config = dict(
    attn_scale=0.177,
    beta1=0.9,
    weight_decay=0.0,
    warmup_steps=557,
    seq_len=256,
)
Each number is 200 + 40 x the weight over the matrix's rms, rounded and kept within 0 to 999. Layers, rows and columns count from 0.

# up: layer 3 MLP up, 1024x256, rms 0.126, rows 174-177, columns 0-127
# down: layer 3 MLP down (transposed), 1024x256, rms 0.118, rows 174-177, columns 0-127
# gate: layer 3 MLP gate, 1024x256, rms 0.129, rows 175-177, columns 0-127
up174,251,142,184,273,221,188,245,280,231,206,184,139,184,144,118,225,181,291,191,151,252,235,167,258,208,176,183,156,283,239,92,258,165,110,274,171,160,168,228,279,301,196,198,222,216,195,214,196,195,188,272,157,157,123,192,182,238,180,257,195,231,268,160,266,222,167,262,189,162,172,193,202,172,185,172,149,196,257,269,160,173,255,242,136,230,175,247,283,191,180,224,247,264,186,140,234,236,202,212,209,230,183,203,253,151,136,213,192,204,288,184,161,120,124,198,167,152,205,178,260,164,287,252,182,156,248,176,207
down174,196,495,211,227,195,149,188,191,251,247,266,215,169,304,209,104,217,168,148,217,213,222,205,158,184,212,141,252,149,244,277,192,226,285,220,173,239,263,190,169,194,240,147,133,208,216,174,243,184,183,180,233,215,143,251,187,111,247,164,220,210,233,175,134,176,165,140,186,136,259,222,249,197,187,204,250,243,191,136,249,238,201,227,222,187,204,211,191,206,140,163,174,150,248,201,207,216,172,212,240,223,193,189,174,264,182,162,218,173,192,233,180,309,226,228,184,205,214,240,141,204,197,219,224,232,157,197,245
gate175,200,201,230,149,234,283,218,203,125,109,312,206,218,200,187,264,131,240,222,243,164,230,277,226,194,243,195,125,235,206,165,209,151,179,213,212,215,171,258,157,151,182,203,143,222,161,289,215,135,205,170,162,239,194,241,204,284,135,221,200,236,168,181,248,175,197,197,236,231,228,182,193,251,230,245,180,193,276,254,263,198,270,234,229,185,173,144,242,269,175,193,160,144,270,247,244,233,213,270,193,117,200,218,192,204,244,225,196,162,219,183,179,166,205,211,266,127,226,218,205,97,258,220,336,76,292,265,288
up175,191,198,210,273,198,235,162,193,245,181,235,238,243,195,196,95,204,216,254,186,182,178,131,242,204,201,259,177,218,217,168,185,184,208,232,230,179,230,256,222,246,276,225,172,193,208,151,239,138,201,135,246,186,190,129,250,225,174,175,219,249,165,213,183,256,257,212,186,132,222,177,206,248,193,172,244,261,181,243,219,230,233,195,216,223,117,184,250,201,184,216,104,215,189,127,196,152,133,207,193,183,259,246,231,161,190,159,196,164,160,275,269,209,240,251,227,217,196,132,191,122,266,243,175,193,193,175,240
down175,191,147,239,163,154,276,257,208,177,211,210,197,321,145,175,147,199,156,210,158,200,213,213,194,187,225,200,162,211,156,102,184,217,248,188,164,199,206,262,177,196,164,155,238,239,164,161,238,195,195,187,256,215,233,178,216,199,196,130,160,207,189,220,220,257,236,177,194,172,118,170,244,140,225,163,269,214,190,221,225,233,268,280,129,270,159,156,211,240,164,220,241,194,217,115,222,204,127,274,155,228,310,251,271,225,197,141,193,240,171,188,211,172,210,233,141,135,202,229,186,189,253,233,145,213,210,248,265
gate176,194,49,194,224,225,117,174,210,110,162,176,207,204,191,174,219,145,217,162,192,184,178,243,213,188,176,227,227,210,178,181,197,196,286,259,169,192,232,129,273,282,174,224,161,112,174,233,249,132,122,272,222,205,257,207,229,193,164,199,175,255,173,241,199,135,198,212,217,206,162,252,205,187,173,239,184,199,253,245,168,157,231,226,175,145,222,177,182,246,175,194,216,188,306,183,165,268,215,242,240,199,171,179,176,203,186,203,218,144,301,207,163,178,202,193,309,171,225,186,155,188,214,198,191,146,163,214,240
up176,196,223,129,240,248,215,210,234,253,236,258,212,160,199,289,187,128,188,234,209,256,233,184,218,261,121,127,142,219,140,217,147,146,164,231,234,245,241,173,172,277,198,177,252,194,260,205,231,292,186,202,193,170,187,210,146,137,243,281,148,173,245,89,136,185,186,158,152,199,180,175,243,195,263,208,202,205,184,132,197,216,183,192,208,222,185,175,174,142,246,161,190,171,120,224,173,227,140,199,213,180,213,251,224,185,151,173,225,259,170,238,274,214,166,155,189,273,123,228,278,241,193,266,201,230,200,237,203
down176,185,215,222,160,158,201,178,188,155,125,101,187,214,201,177,215,174,227,165,161,177,188,235,204,161,250,238,206,197,196,169,251,258,256,174,195,164,195,214,201,223,173,239,140,165,168,221,248,160,220,190,212,251,185,166,256,201,204,127,170,256,173,259,176,203,146,212,247,168,156,201,178,275,188,255,200,229,205,195,150,188,203,210,178,159,253,207,178,266,113,206,187,185,301,105,155,218,250,218,222,220,213,189,182,180,199,242,137,175,255,206,175,133,191,210,264,134,264,179,141,215,190,173,196,148,219,185,203
gate177,231,216,167,205,186,201,174,187,212,239,182,212,191,194,177,247,141,196,273,196,167,250,185,166,214,178,197,157,178,132,225,239,255,179,160,257,315,247,176,153,188,197,207,191,200,175,232,186,214,193,257,171,221,207,234,144,177,173,247,184,213,222,163,242,198,170,183,152,182,265,159,178,147,250,268,235,239,209,143,160,234,203,157,220,164,167,238,214,233,212,169,163,274,194,194,207,220,200,194,178,201,200,209,240,174,162,183,195,186,206,192,128,205,191,103,221,238,251,227,218,219,223,191,243,188,217,191,183
up177,227,244,189,290,161,208,210,194,281,174,196,193,265,187,240,207,242,265,231,177,195,133,179,254,213,190,239,172,163,216,154,255,181,109,172,241,261,162,205,293,183,166,227,213,188,179,234,194,220,231,240,160,205,57,196,255,197,227,254,183,146,241,193,181,223,204,144,170,136,170,151,174,209,235,175,168,242,204,188,113,189,164,128,208,222,157,188,131,202,184,233,218,153,199,146,241,176,204,234,212,204,227,235,202,186,173,211,204,192,218,177,237,237,207,230,134,237,212,156,229,294,180,200,153,248,197,227,202
down177,176,73,231,229,178,234,162,180,151,251,157,176,208,184,149,180,175,198,221,266,173,224,239,163,148,211,175,193,126,178,220,142,232,251,190,156,199,218,198,173,221,202,153,151,166,232,194,192,229,148,191,217,163,250,229,164,204,188,132,218,237,168,216,211,140,208,237,224,201,204,215,203,246,237,179,190,207,234,197,169,211,256,239,169,223,187,195,216,218,189,205,217,220,245,274,182,162,234,179,137,236,186,205,205,243,262,167,227,203,158,197,218,163,230,222,263,156,180,212,185,200,184,188,219,199,198,161,200